Each number is 50 + 15 x the weight over its row's rms, rounded and kept within 0 to 99. Layers, rows and columns count from 0. The size before them is the row's rms in percent of the matrix's.

# up: layer 4 MLP up, 512x192, rms 0.0815, rows 38-83, columns 0-47
# down: layer 4 MLP down (transposed), 512x192, rms 0.0856, rows 38-83, columns 0-47
# gate: layer 4 MLP gate, 512x192, rms 0.0831, rows 39-84, columns 0-47
up38 116:57 33 20 44 49 51 40 43 31 25 40 49 53 20 52 13 45 35 36 51 50 40 88 17 49 41 57 58 41 32 25 68 32 62 52 41 72 43 59 41 66 55 69 47 43 90 47 42
down38 107:38 38 55 24 51 38 66 79 65 36 70 58 49 66 66 57 42 58 13 31 60 30 45 51 43 49 50 57 38 52 64 48 55 55 69 30 21 44 47 47 29 63 80 58 42 67 53 66
gate39 089:43 51 43 43 49 76 30 26 42 52 43 77 67 58 60 52 21 53 66 61 54 36 35 38 43 81 64 49 66 41 75 55 22 50 71 59 63 30 65 44 43 75 38 43 46 48 61 49
up39 095:71 47 74 14 63 59 53 31 65 58 43 80 29 47 41 48 71 60 76 28 83 41 79 48 40 46 68 61 53 59 60 31 41 64 40 53 30 79 30 70 55 48 46 60 56 56 50 43
down39 097:47 50 64 46 44 19 94 51 28 37 43 47 77 58 63 45 72 62 42 68 19 44 42 66 58 38 44 55 55 50 66 39 18 36 65 40 31 44 20 33 50 52 52 64 54 65 39 50
gate40 104:56 53 70 40 70 62 65 81 52 43 60 70 55 66 73 47 51 66 69 57 50 80 33 68 58 52 42 34 50 64 59 38 69 56 57 49 57 78 40 57 63 56 34 27 52 62 32 47
up40 097:49 51 21 74 37 67 41 56 98 52 48 36 49 34 78 24 42 51 71 45 50 48 58 37 61 20 71 76 41 52 79 38 59 58 54 50 35 58 73 38 42 61 67 74 34 64 55 61
down40 102:39 52 33 52 70 50 43 44 56 66 51 57 63 46 52 56 72 25 50 47 19 49 54 71 68 59 23 53 39 69 59 52 51 81 72 70 15 34 67 50 70 52 23 74 37 35 57 60
gate41 098:69 43 79 64 78 80 66 58 44 70 66 53 60 44 60 37 84 08 45 73 47 60 55 54 57 63 38 41 39 53 33 61 31 52 60 43 37 62 38 51 77 51 14 25 55 40 62 57
up41 091:47 34 44 64 48 36 76 54 41 49 36 50 46 46 46 55 35 51 54 64 39 15 53 68 60 32 38 40 67 24 56 28 60 43 50 71 63 66 20 25 44 61 51 54 30 41 65 43
down41 091:61 51 17 46 46 33 34 62 82 48 43 54 60 76 67 46 40 47 29 20 58 61 46 48 51 59 44 62 50 51 58 57 61 71 32 77 52 36 50 76 34 39 38 42 60 59 25 14
gate42 101:56 42 26 58 41 35 55 39 31 41 53 75 56 39 19 45 36 37 33 50 57 50 29 47 56 54 48 40 71 31 54 60 69 56 72 15 69 29 39 58 27 71 43 62 50 51 35 69
up42 104:58 42 67 44 50 92 30 63 62 61 85 40 61 45 38 45 41 43 46 42 61 63 43 54 37 35 87 47 40 61 43 63 68 72 58 75 35 48 65 56 43 55 62 49 41 75 44 51
down42 102:37 48 55 39 73 80 42 48 34 58 75 21 74 27 41 57 53 59 69 45 41 62 63 67 54 33 65 36 37 51 58 52 58 34 48 50 49 58 65 43 34 47 60 14 40 58 47 29
gate43 100:47 52 55 66 46 44 74 34 59 44 81 62 58 46 36 67 76 35 51 31 47 48 41 49 36 74 19 50 56 46 65 60 46 42 61 43 68 70 34 66 52 30 54 50 35 37 55 46
up43 090:60 45 55 45 47 45 73 61 53 56 43 32 54 60 44 45 37 37 29 35 34 31 24 47 64 17 55 67 50 27 28 62 51 48 48 66 67 66 40 50 65 58 36 55 52 56 55 31
down43 101:56 52 65 52 76 54 18 53 25 41 39 42 53 24 73 47 46 47 44 47 65 65 53 29 47 57 46 38 30 55 49 62 67 34 71 57 40 69 54 27 64 30 67 60 51 62 54 79
gate44 106:43 33 55 50 54 24 19 37 27 50 30 44 44 61 64 46 56 75 32 43 49 39 26 75 35 55 73 50 36 60 39 69 38 32 64 38 59 48 60 39 32 33 40 64 34 53 38 40
up44 098:52 50 67 67 66 51 76 43 57 39 46 40 45 39 56 43 32 29 51 47 66 63 23 40 75 57 46 38 84 49 65 33 59 49 50 34 48 42 91 38 60 67 46 55 56 32 38 39
down44 099:63 69 45 75 29 60 68 47 29 42 54 69 43 51 63 58 60 39 41 60 35 28 30 28 48 60 49 28 69 50 46 47 60 43 48 48 38 78 46 42 27 55 69 85 73 26 25 32
gate45 100:36 44 47 64 63 43 13 66 43 56 43 87 45 50 55 61 57 35 70 54 50 56 75 22 61 60 52 55 61 42 40 69 55 66 56 53 56 42 65 63 44 36 62 44 73 62 61 23
up45 098:42 52 38 62 54 24 39 58 41 49 54 72 60 57 57 59 22 64 54 53 86 16 26 38 92 62 48 29 63 47 69 48 42 63 49 45 13 70 80 41 54 32 24 47 54 61 41 26
down45 100:40 32 39 49 74 62 62 62 60 55 57 29 34 69 49 69 75 75 51 64 41 65 38 49 45 62 70 45 48 46 56 58 54 41 41 59 51 74 53 58 46 35 56 67 39 47 58 67
gate46 100:47 47 28 55 29 38 41 45 55 66 74 36 96 65 54 57 80 65 15 46 64 70 49 41 54 33 24 58 29 75 47 59 35 51 18 52 53 44 70 28 53 56 51 62 47 43 53 27
up46 097:54 46 66 58 62 57 87 46 33 53 79 68 58 39 71 26 41 25 47 56 66 52 32 39 51 44 47 43 48 33 52 79 47 67 29 71 29 53 49 43 36 65 56 59 46 49 37 34
down46 099:37 48 58 35 45 44 44 61 44 60 45 61 29 65 63 38 37 38 55 57 48 60 38 68 17 72 65 37 34 23 62 57 32 67 44 62 45 66 49 44 62 78 01 58 34 69 41 35
gate47 104:60 69 62 42 31 52 73 82 29 64 66 78 51 37 54 45 67 82 52 45 44 56 66 53 31 61 72 87 34 80 52 29 42 51 54 45 40 34 35 54 30 86 62 37 67 51 55 24
up47 097:54 51 86 70 56 35 51 37 64 45 41 43 46 54 10 33 52 54 57 90 39 55 45 38 67 51 73 62 35 78 47 45 40 59 53 39 19 60 53 44 85 40 38 06 85 38 55 41
down47 100:46 55 53 43 58 42 32 54 47 52 71 38 72 34 81 25 55 38 48 63 79 53 57 76 43 56 40 33 56 35 64 63 39 27 50 67 61 40 54 54 51 42 85 59 50 46 19 62
gate48 100:25 49 23 65 56 38 71 51 41 33 52 55 55 43 46 42 52 28 44 60 58 27 53 34 59 51 44 31 49 48 59 35 59 48 56 51 50 27 33 77 53 49 49 45 57 19 54 40
up48 100:38 56 51 56 59 39 36 46 56 52 52 56 59 40 42 63 50 53 42 63 73 47 51 64 47 44 68 71 55 26 79 61 43 66 43 69 41 72 49 37 50 72 39 43 44 61 44 27
down48 101:23 10 28 88 44 21 65 44 64 12 35 58 52 34 46 51 28 31 69 44 45 50 63 39 39 58 44 54 27 61 44 46 47 45 56 46 50 54 57 65 64 54 59 28 64 59 57 53
gate49 095:45 61 49 47 24 61 53 68 57 41 60 36 41 58 72 40 33 51 34 42 54 52 43 27 42 48 57 44 51 40 39 25 57 55 20 43 49 51 66 64 76 45 72 32 38 53 78 46
up49 092:82 64 61 40 47 33 62 21 29 22 52 65 67 53 60 45 39 38 70 43 69 46 48 28 61 33 34 53 48 65 61 76 25 46 62 55 61 29 54 31 75 37 45 27 39 51 49 66
down49 096:45 64 39 37 75 66 64 51 99 43 57 49 55 67 40 55 57 35 29 44 24 60 72 76 52 51 52 47 56 66 57 17 40 38 60 45 45 65 49 42 64 68 41 72 60 50 55 54
gate50 101:29 42 63 27 60 46 20 71 44 26 33 41 59 61 31 43 49 52 57 84 62 40 73 33 69 70 34 22 56 57 69 38 45 53 53 54 38 69 69 71 53 68 48 57 53 73 71 58
up50 098:32 61 57 73 69 60 36 55 56 59 49 38 36 65 38 39 62 54 56 47 55 29 40 74 35 58 31 94 54 50 34 34 57 47 52 70 35 37 33 42 41 25 63 50 90 48 62 21
down50 098:41 75 54 54 66 67 56 29 75 29 48 20 21 54 69 72 33 64 74 61 64 40 44 41 36 38 48 34 42 47 56 59 41 20 45 53 69 62 64 34 66 38 62 40 31 46 43 44
gate51 098:42 48 50 20 41 60 35 30 48 62 64 74 58 41 57 24 63 65 34 32 49 62 43 52 57 55 78 59 38 66 80 36 42 17 54 57 76 38 48 66 69 40 55 29 72 48 48 66
up51 101:48 43 49 24 38 36 38 75 82 43 38 67 46 62 15 82 31 61 78 37 27 61 50 47 63 43 52 71 44 75 74 65 44 41 47 51 51 46 52 48 63 48 52 29 57 36 59 49
down51 100:59 69 42 59 14 54 58 39 63 16 73 46 62 62 65 24 35 40 47 61 39 47 30 65 28 57 56 53 39 46 63 45 69 67 56 37 76 37 36 26 47 73 58 54 39 69 47 53
gate52 116:41 65 66 51 59 47 92 32 22 34 74 67 59 40 62 36 58 35 81 47 25 58 69 29 40 62 54 32 56 47 33 38 53 50 53 54 38 53 49 51 42 34 28 42 28 44 52 36
up52 118:59 54 41 34 39 64 49 70 39 64 61 55 18 54 60 52 66 59 39 59 60 58 49 56 58 62 44 33 04 54 90 37 40 70 46 76 45 43 37 62 21 39 66 43 35 32 39 51
down52 103:73 74 57 45 66 48 47 58 24 39 42 53 60 60 44 53 86 59 25 47 52 82 44 53 84 64 18 52 50 52 51 62 70 26 50 21 72 45 66 33 68 45 60 51 21 62 46 74
gate53 100:43 39 70 55 85 51 48 72 40 74 47 59 66 66 43 30 41 42 63 79 43 38 59 74 82 52 47 43 57 49 30 51 34 15 64 43 54 48 43 46 77 43 51 54 54 63 49 40
up53 099:31 31 51 47 51 43 16 45 53 54 76 63 59 62 41 33 51 21 46 79 62 57 43 64 32 55 35 55 56 31 35 69 53 62 41 51 63 61 68 57 40 56 64 60 33 41 32 41
down53 096:83 20 60 60 38 62 49 54 50 39 29 34 65 55 71 57 59 66 26 56 33 30 40 45 44 50 48 40 50 64 36 53 52 37 26 47 45 51 38 23 49 70 36 46 61 44 45 55
gate54 098:58 75 32 84 69 27 34 54 66 68 44 44 42 37 59 59 69 47 54 41 62 45 25 60 50 57 53 67 73 46 55 51 61 72 31 45 68 76 36 46 52 54 54 60 52 57 49 41
up54 111:50 75 54 29 74 47 40 58 60 86 64 52 46 51 55 68 37 38 51 43 47 34 67 65 45 30 51 68 73 58 78 70 60 30 63 59 32 44 42 45 56 67 59 54 64 40 51 43
down54 104:35 42 51 66 53 60 54 74 52 44 42 64 56 49 54 52 45 40 67 28 62 59 56 68 45 61 58 35 38 39 38 43 35 82 50 29 51 40 52 75 52 30 81 39 67 43 36 54
gate55 101:55 48 54 67 55 46 57 58 67 62 62 65 36 56 45 36 33 30 33 50 74 60 41 53 31 55 44 39 39 37 39 49 43 43 59 31 44 73 48 74 62 52 53 16 36 12 47 43
up55 091:73 36 41 48 49 57 28 50 70 08 40 49 45 34 19 31 53 58 53 73 52 72 48 45 57 62 40 69 50 70 37 42 48 69 59 79 54 46 19 52 41 47 21 07 36 44 82 59
down55 098:34 25 56 52 27 58 39 63 54 43 55 38 39 42 40 66 12 62 55 42 57 62 20 75 49 54 79 49 42 49 40 54 23 60 60 52 57 72 63 50 49 63 34 39 53 63 41 35
gate56 098:65 46 61 43 62 54 66 34 65 50 53 45 40 51 41 58 43 45 63 20 66 38 32 48 84 34 47 51 49 68 52 37 33 54 45 23 22 81 53 29 67 64 61 45 70 25 61 32
up56 101:71 36 34 60 50 22 85 45 61 53 79 32 28 41 54 60 61 44 50 72 46 35 41 69 06 40 67 14 48 49 39 63 66 55 74 39 44 53 52 27 67 42 55 78 47 24 50 60
down56 096:39 61 43 56 36 63 40 73 43 50 32 80 38 60 67 41 59 26 65 59 45 35 63 44 75 46 32 50 40 34 66 70 64 00 58 74 42 58 66 61 44 37 58 52 47 54 61 58
gate57 099:39 35 46 38 52 45 21 51 46 79 68 46 26 60 68 31 44 52 21 55 32 68 62 22 63 61 44 53 59 33 50 50 44 37 32 47 28 44 49 60 32 36 79 60 57 70 61 40
up57 095:62 40 62 28 23 61 45 52 53 66 75 51 57 41 29 64 67 64 50 35 36 42 47 67 49 34 38 49 51 54 63 65 47 24 38 47 48 80 70 37 29 05 59 52 55 53 40 43
down57 099:40 60 50 42 63 41 33 57 52 54 69 47 40 35 35 84 60 63 33 64 63 51 47 65 61 06 53 52 38 57 97 65 55 59 52 50 79 36 63 54 47 69 56 64 63 97 45 40
gate58 103:49 28 32 41 59 48 48 42 54 62 63 70 54 46 25 69 45 46 39 66 38 34 31 67 40 64 65 47 05 71 49 63 34 45 51 45 43 29 63 51 35 75 56 46 44 48 56 36
up58 092:50 54 48 60 44 39 58 24 29 33 58 62 43 53 99 21 51 53 52 44 32 44 48 57 54 65 79 80 49 42 67 61 51 48 26 22 49 49 44 61 46 59 73 76 75 54 01 44
down58 102:31 63 43 50 33 61 55 50 45 71 27 58 57 46 99 40 33 75 44 44 63 42 26 54 66 69 63 50 50 45 37 52 42 46 54 63 43 52 36 51 31 51 16 61 75 52 35 51
gate59 106:65 62 62 45 68 46 30 44 57 65 28 36 23 27 48 25 25 53 45 65 33 90 34 56 43 45 71 42 84 83 45 53 28 47 21 40 66 83 48 68 63 37 46 55 38 62 55 40
up59 102:37 29 50 39 34 30 64 60 85 39 43 47 38 52 33 43 81 36 50 63 84 40 53 61 33 59 50 52 31 48 49 50 44 39 26 57 33 26 49 73 71 49 40 41 33 21 22 26
down59 098:71 52 49 58 53 71 43 40 34 76 61 30 26 19 54 50 55 72 24 75 49 68 57 74 57 61 37 33 47 72 47 37 37 58 37 43 55 72 53 59 30 40 00 65 37 52 49 24
gate60 105:35 57 00 51 35 71 42 66 33 57 54 64 71 32 43 51 50 50 50 45 16 53 26 61 77 78 43 59 48 51 43 48 58 50 48 42 43 42 33 47 55 40 42 28 54 63 44 61
up60 118:15 50 28 66 60 65 42 58 69 19 66 68 87 60 39 43 45 55 24 47 69 58 44 77 54 55 39 68 38 53 46 55 65 39 51 41 74 51 57 66 64 53 53 46 44 74 48 78
down60 112:57 41 50 37 68 67 38 41 69 48 62 64 59 32 58 37 73 75 25 35 53 21 39 40 48 69 60 60 23 57 39 50 41 50 72 50 53 59 50 33 33 35 62 57 58 64 52 83
gate61 109:20 68 44 63 26 28 53 60 60 74 51 64 45 47 66 57 61 55 59 37 53 66 30 51 26 41 64 58 54 42 61 34 43 57 49 51 44 74 48 67 74 47 73 15 70 54 53 32
up61 104:37 59 64 66 55 03 52 58 38 64 29 45 52 62 66 49 55 28 64 58 65 20 46 50 47 59 28 56 36 59 67 49 47 52 65 43 33 49 48 58 54 27 47 51 36 20 24 65
down61 101:23 77 57 72 51 57 42 59 32 31 66 56 39 16 61 28 47 47 67 50 47 51 51 67 74 43 57 69 59 50 52 40 63 63 45 77 20 45 74 68 34 63 41 29 54 72 26 53
gate62 103:26 53 69 53 66 46 55 34 60 62 77 63 74 52 74 44 56 53 49 60 30 84 54 65 45 61 56 29 68 86 25 57 42 64 46 66 34 61 47 54 34 36 30 87 66 89 58 81
up62 089:55 90 67 51 81 41 65 45 67 43 33 67 55 65 46 57 65 70 49 49 62 57 30 27 49 50 63 35 42 45 62 78 27 57 41 77 32 52 55 18 41 58 52 31 30 75 74 71
down62 093:50 47 45 54 49 51 28 46 30 57 30 35 56 45 61 51 24 63 63 65 39 30 59 22 52 20 48 58 52 68 64 49 60 54 41 53 46 54 56 52 48 61 67 53 80 39 29 47
gate63 100:67 81 18 45 50 35 41 50 65 54 55 62 28 55 45 21 67 46 44 23 53 36 45 46 33 67 58 35 35 73 53 36 64 65 44 52 69 75 32 60 79 62 23 63 78 44 52 50
up63 099:44 53 40 40 62 73 43 54 46 55 61 09 33 11 37 50 68 28 58 38 45 43 42 22 37 45 31 23 65 51 03 36 77 37 49 57 40 49 31 48 51 64 68 29 36 59 37 59
down63 103:45 45 56 52 47 59 63 58 59 40 56 54 48 44 36 56 61 24 52 50 50 13 52 47 54 53 45 39 45 52 54 43 58 41 58 48 57 60 87 35 62 63 46 47 41 59 22 54
gate64 105:18 83 58 49 56 55 71 24 42 36 41 64 49 70 59 41 43 33 70 64 45 38 65 56 13 67 60 43 37 41 44 26 58 53 48 60 65 42 58 51 31 64 69 38 61 38 42 45
up64 103:29 43 74 67 50 63 36 42 52 44 53 44 53 71 52 41 43 57 46 41 46 47 47 79 29 77 53 43 49 46 49 62 48 75 77 38 47 55 63 87 56 75 68 67 44 33 35 58
down64 100:47 54 51 22 61 43 52 62 55 35 39 30 21 57 56 43 43 31 39 21 64 54 57 59 22 53 75 49 69 50 39 43 63 56 58 61 39 54 52 44 88 70 49 56 43 63 33 37
gate65 103:49 65 64 48 52 60 73 57 54 47 73 82 48 31 52 39 52 47 58 62 47 39 34 80 70 45 56 33 25 62 56 44 82 64 47 45 60 56 76 47 55 34 56 32 74 62 63 48
up65 101:57 54 30 42 44 22 33 18 47 37 31 53 36 63 65 52 39 69 61 65 57 48 31 44 57 44 54 51 53 17 38 69 65 25 54 28 60 63 58 93 23 59 65 65 53 49 50 53
down65 098:60 47 40 35 46 15 51 51 76 51 38 63 48 43 40 51 20 53 72 61 45 36 73 39 49 53 75 46 44 66 36 69 57 41 57 62 28 66 44 69 47 49 43 54 63 45 04 60
gate66 114:68 53 61 65 49 45 49 44 65 46 55 39 32 61 11 54 54 28 41 41 52 41 68 63 45 42 70 43 51 46 45 56 59 63 57 73 47 38 77 47 76 21 86 42 18 34 47 46
up66 106:42 56 47 51 34 30 56 39 49 40 45 45 51 29 46 52 86 38 58 50 34 48 77 78 69 52 50 81 63 34 74 71 54 44 44 69 48 56 79 55 74 51 35 66 42 25 73 19
down66 101:41 73 49 38 39 53 38 61 48 38 59 47 57 70 62 62 49 56 60 72 65 43 52 56 60 44 56 56 48 54 48 83 87 51 23 84 54 44 51 66 70 51 99 36 50 39 52 58
gate67 099:36 28 75 16 33 39 47 86 59 56 82 54 29 67 60 69 66 71 56 66 55 59 53 44 57 61 59 33 47 29 43 30 59 74 44 24 65 58 56 67 43 48 64 45 50 41 55 22
up67 091:50 68 60 37 40 42 42 74 47 64 55 59 40 16 67 41 51 41 47 47 67 58 33 51 59 14 83 53 54 51 45 37 56 57 50 27 47 30 63 43 26 57 73 46 68 55 34 37
down67 096:46 57 19 28 40 54 55 68 69 68 29 48 47 08 43 38 60 57 44 44 29 57 27 54 28 59 66 31 65 27 41 68 43 59 34 41 69 60 34 71 35 42 36 57 36 51 40 61
gate68 101:71 58 52 56 47 31 55 67 69 24 40 83 36 34 57 52 58 62 32 45 39 43 47 38 14 61 49 53 29 70 48 58 42 52 34 50 63 77 27 54 68 13 46 56 53 64 70 53
up68 100:17 57 61 44 55 44 52 43 43 35 38 52 57 62 46 38 29 19 42 58 42 47 35 30 74 78 53 44 20 57 53 52 28 32 38 46 50 64 55 66 58 55 54 78 38 35 65 36
down68 101:36 49 37 52 40 57 30 65 56 59 70 49 57 60 51 42 25 75 44 60 20 39 57 49 72 47 80 62 35 53 67 48 78 87 64 60 39 54 88 48 55 52 63 60 34 72 44 25
gate69 098:47 55 34 74 44 07 19 67 43 56 50 42 30 46 51 57 51 75 33 57 62 50 28 38 26 42 48 54 43 37 29 64 76 33 30 49 51 09 77 50 47 71 47 67 48 27 48 29
up69 100:50 64 51 64 60 27 39 62 30 48 56 31 40 63 20 64 55 65 18 31 52 57 61 35 54 84 63 50 41 53 53 71 35 54 31 40 76 53 73 64 58 45 59 57 60 68 37 33
down69 100:48 63 30 60 46 62 43 18 62 67 75 70 51 41 63 52 40 34 44 24 47 59 58 39 45 45 54 51 62 61 54 42 20 50 59 37 47 44 25 51 88 81 69 66 59 52 42 64
gate70 093:80 49 39 45 49 52 23 36 00 41 69 55 53 41 53 62 25 32 23 37 32 45 52 22 50 59 56 67 54 47 60 42 39 57 54 58 42 55 49 47 61 39 42 50 59 42 49 43
up70 086:30 38 69 51 65 62 92 56 59 41 38 32 48 46 60 51 56 37 23 70 53 54 61 37 40 71 58 66 58 51 23 62 50 59 46 48 15 51 63 44 56 33 62 18 59 55 46 52
down70 094:46 29 59 61 28 53 50 64 69 60 40 36 28 37 57 43 43 51 61 53 34 43 78 44 43 59 69 67 38 60 41 49 63 23 55 51 34 73 15 40 49 52 48 56 47 62 60 52
gate71 100:23 42 36 58 34 43 45 56 43 47 53 28 50 39 56 70 76 70 51 43 40 59 62 26 50 73 43 64 68 02 82 57 46 48 35 41 40 77 53 57 62 32 59 54 54 46 39 46
up71 109:54 22 56 47 55 51 25 57 68 39 37 67 47 52 32 50 71 57 75 46 68 36 48 61 65 46 52 81 68 32 55 43 76 45 37 31 47 73 62 72 48 51 50 56 92 36 58 75
down71 109:37 48 33 56 58 45 35 43 73 46 44 42 40 42 57 38 36 56 91 39 53 24 42 54 58 46 20 64 63 47 43 63 48 39 54 26 58 61 46 38 50 46 15 31 72 17 52 38
gate72 110:33 63 31 78 39 57 48 50 14 55 54 65 79 77 55 59 80 48 30 43 18 85 63 46 65 39 22 68 70 30 48 12 81 34 42 42 63 55 51 54 51 43 49 46 51 67 45 31
up72 106:38 72 52 44 41 39 53 34 53 46 39 41 21 41 48 40 44 49 46 44 67 35 33 56 75 80 35 53 43 55 31 46 29 54 66 50 44 63 55 58 58 10 19 60 34 24 45 59
down72 107:32 66 48 33 34 66 20 46 67 35 67 35 43 57 37 52 40 48 54 61 44 84 73 69 44 25 31 83 65 80 62 82 77 46 61 49 58 40 55 62 69 40 49 57 35 65 58 49
gate73 107:50 40 34 39 53 49 54 26 23 69 44 61 44 03 45 69 53 57 46 06 64 55 37 71 49 65 57 36 66 44 66 39 43 35 48 38 57 67 37 42 34 66 24 38 65 53 51 69
up73 101:62 72 64 52 50 58 59 30 76 44 40 61 58 49 38 29 55 43 44 10 78 58 66 67 32 46 31 51 35 58 77 85 50 53 39 39 60 43 73 35 46 83 34 37 30 52 79 48
down73 107:58 49 31 56 82 32 60 59 54 53 47 41 49 71 49 64 42 62 60 38 55 23 52 42 46 38 16 37 85 45 43 48 29 47 36 47 50 66 28 25 32 86 43 63 44 41 55 41
gate74 108:33 52 46 42 33 52 62 31 67 67 82 49 49 36 63 65 78 56 57 55 41 64 49 62 74 56 56 37 61 55 59 37 66 43 58 42 69 39 50 35 60 38 57 32 62 42 71 26
up74 099:44 54 30 42 37 67 27 52 54 45 67 30 43 03 70 38 45 64 60 11 18 53 64 45 52 47 49 48 54 45 75 45 62 48 50 51 52 55 32 42 35 41 75 45 54 46 43 45
down74 105:62 54 61 81 78 38 80 50 44 28 36 62 37 45 42 39 71 57 29 65 66 53 42 51 38 79 62 72 62 41 53 50 42 63 69 51 32 51 51 50 44 63 58 72 47 30 40 60
gate75 101:56 33 10 62 42 44 50 50 62 52 59 67 37 56 57 48 61 36 44 50 36 65 28 39 66 51 45 63 45 53 41 52 53 54 64 32 45 41 25 67 54 63 43 62 45 48 59 67
up75 103:58 47 71 30 62 34 42 54 33 46 37 21 28 61 46 32 45 59 56 83 51 36 88 53 76 28 54 56 67 34 43 45 46 37 43 66 57 38 45 54 50 34 85 67 47 60 57 49
down75 104:42 42 74 45 38 67 69 71 39 50 22 36 71 99 43 60 49 63 59 55 40 50 48 44 80 46 36 25 64 52 26 51 56 71 40 88 62 62 57 72 36 62 40 57 62 64 75 59
gate76 101:69 78 66 65 50 45 82 39 68 66 28 40 70 68 57 71 54 58 73 17 45 73 72 35 41 63 52 51 66 41 63 60 28 25 67 42 37 57 63 55 59 50 55 73 58 36 40 48
up76 103:46 53 38 51 51 45 75 25 65 61 61 73 38 83 39 24 17 49 86 32 64 43 79 59 46 49 33 36 73 37 50 57 69 53 47 37 56 61 47 60 64 56 76 60 51 47 49 76
down76 100:54 33 68 55 55 44 48 44 61 52 46 38 60 46 44 42 65 36 53 53 48 25 43 36 53 39 56 60 37 67 45 61 34 41 80 62 60 40 73 40 52 43 57 75 61 83 66 29
gate77 119:56 62 23 77 33 70 16 22 76 21 48 60 53 80 45 76 60 33 62 52 43 49 49 49 54 18 60 25 27 45 62 42 61 57 65 42 69 26 51 28 60 62 28 43 34 61 46 78
up77 102:65 73 30 32 27 52 74 30 45 45 69 53 29 43 35 56 65 35 77 49 64 49 50 30 49 42 81 33 43 63 38 89 57 79 43 60 46 48 41 39 44 47 37 51 61 72 55 63
down77 105:35 54 56 29 72 34 59 72 45 38 50 25 35 42 42 39 69 50 45 23 60 72 51 65 47 71 80 62 64 68 18 63 39 60 34 09 27 57 55 79 51 61 51 85 55 53 61 64
gate78 094:31 32 76 39 71 42 42 63 49 48 56 42 52 39 39 29 53 32 73 19 49 74 37 35 60 68 34 44 57 50 56 45 58 49 32 87 62 44 48 62 27 30 50 55 57 47 57 57
up78 097:70 47 41 93 77 54 35 42 80 47 55 43 70 67 54 33 62 56 34 71 60 46 71 38 34 57 69 75 62 41 62 34 40 47 73 34 44 55 30 34 32 42 56 47 43 36 50 50
down78 103:47 54 63 49 54 49 37 36 77 44 46 45 75 49 52 73 57 48 54 60 58 67 40 43 42 40 57 60 59 64 74 60 30 46 49 47 42 65 41 63 64 34 89 46 38 57 60 76
gate79 099:31 27 54 39 73 71 49 38 35 53 37 40 76 51 50 50 62 75 50 42 56 82 55 47 43 32 63 47 35 59 38 58 66 45 42 51 82 57 53 43 49 52 70 53 35 54 54 54
up79 099:27 49 42 48 47 38 27 56 67 73 60 45 54 61 43 49 54 50 69 49 80 46 31 35 39 31 33 49 42 30 22 52 45 71 22 74 44 44 30 25 40 54 40 44 60 43 14 56
down79 098:56 42 55 71 46 33 51 52 81 41 53 40 14 25 69 70 46 49 50 50 26 66 61 48 59 50 43 61 27 36 53 38 40 54 27 86 42 42 68 69 49 39 52 49 64 38 40 49
gate80 100:61 44 36 31 61 69 53 47 15 61 47 53 74 34 32 26 59 50 55 61 69 47 31 41 31 69 35 57 23 50 48 47 36 47 41 27 38 38 51 46 49 69 47 56 50 49 68 21
up80 103:57 67 40 72 32 13 50 54 43 48 68 33 40 53 55 56 29 61 49 44 60 57 60 62 70 62 35 48 43 53 34 59 24 43 58 50 59 46 38 55 68 56 47 65 66 67 52 61
down80 104:75 47 40 78 34 32 49 54 58 47 49 47 52 13 43 33 36 73 18 33 28 74 65 66 68 57 47 33 50 41 46 60 54 63 49 67 56 63 37 28 54 61 38 47 29 46 38 55
gate81 101:21 53 32 48 49 56 42 53 58 27 48 73 36 57 18 47 57 57 56 56 64 52 54 52 27 83 55 49 80 36 37 51 42 49 60 33 60 42 71 66 37 52 43 46 33 62 99 50
up81 101:26 23 51 33 61 35 36 31 59 65 60 51 34 69 23 29 56 38 52 43 69 47 84 33 36 21 36 63 53 31 49 57 50 45 66 46 33 69 47 58 26 37 51 50 53 30 64 51
down81 098:34 62 61 71 70 40 61 35 49 25 53 61 29 64 55 57 43 63 61 37 51 69 54 56 61 49 32 40 79 34 59 69 35 37 54 21 84 42 38 71 63 51 15 60 29 35 57 61
gate82 103:72 32 62 15 56 47 31 80 21 36 53 61 68 49 63 76 68 64 42 44 47 52 51 68 61 39 57 46 72 51 44 56 45 42 34 51 68 33 76 27 58 67 59 68 79 41 51 35
up82 101:48 45 61 43 51 75 53 51 39 38 61 41 24 37 42 43 32 73 49 55 73 41 72 52 48 45 62 52 53 55 59 40 73 51 28 70 49 33 38 73 34 46 27 41 73 53 87 65
down82 103:54 76 44 61 41 52 53 42 30 61 50 15 45 32 58 43 55 28 37 53 49 40 60 37 31 64 56 53 55 31 77 42 76 38 47 71 36 27 55 42 37 50 42 47 63 51 61 68
gate83 105:44 37 51 32 67 65 43 81 46 49 26 85 41 55 24 37 53 67 51 38 45 56 41 46 45 41 58 65 69 49 64 60 75 71 63 43 44 43 45 35 47 67 50 45 35 49 59 50
up83 103:35 53 57 77 37 21 57 62 57 32 41 59 60 44 42 54 47 48 25 41 44 91 38 50 58 29 49 59 68 52 59 25 55 32 61 41 33 62 61 46 41 52 56 47 30 38 27 30
down83 101:29 40 14 62 36 30 57 68 15 63 76 51 78 32 86 42 58 47 57 33 53 53 69 69 65 39 45 22 61 46 32 28 89 74 78 42 46 42 55 63 31 49 59 26 65 68 20 54
gate84 098:44 42 31 53 43 60 67 34 44 53 54 47 28 69 65 47 52 32 62 38 24 39 30 45 33 67 43 32 70 55 76 55 51 79 49 44 40 48 33 35 75 67 53 61 58 26 50 57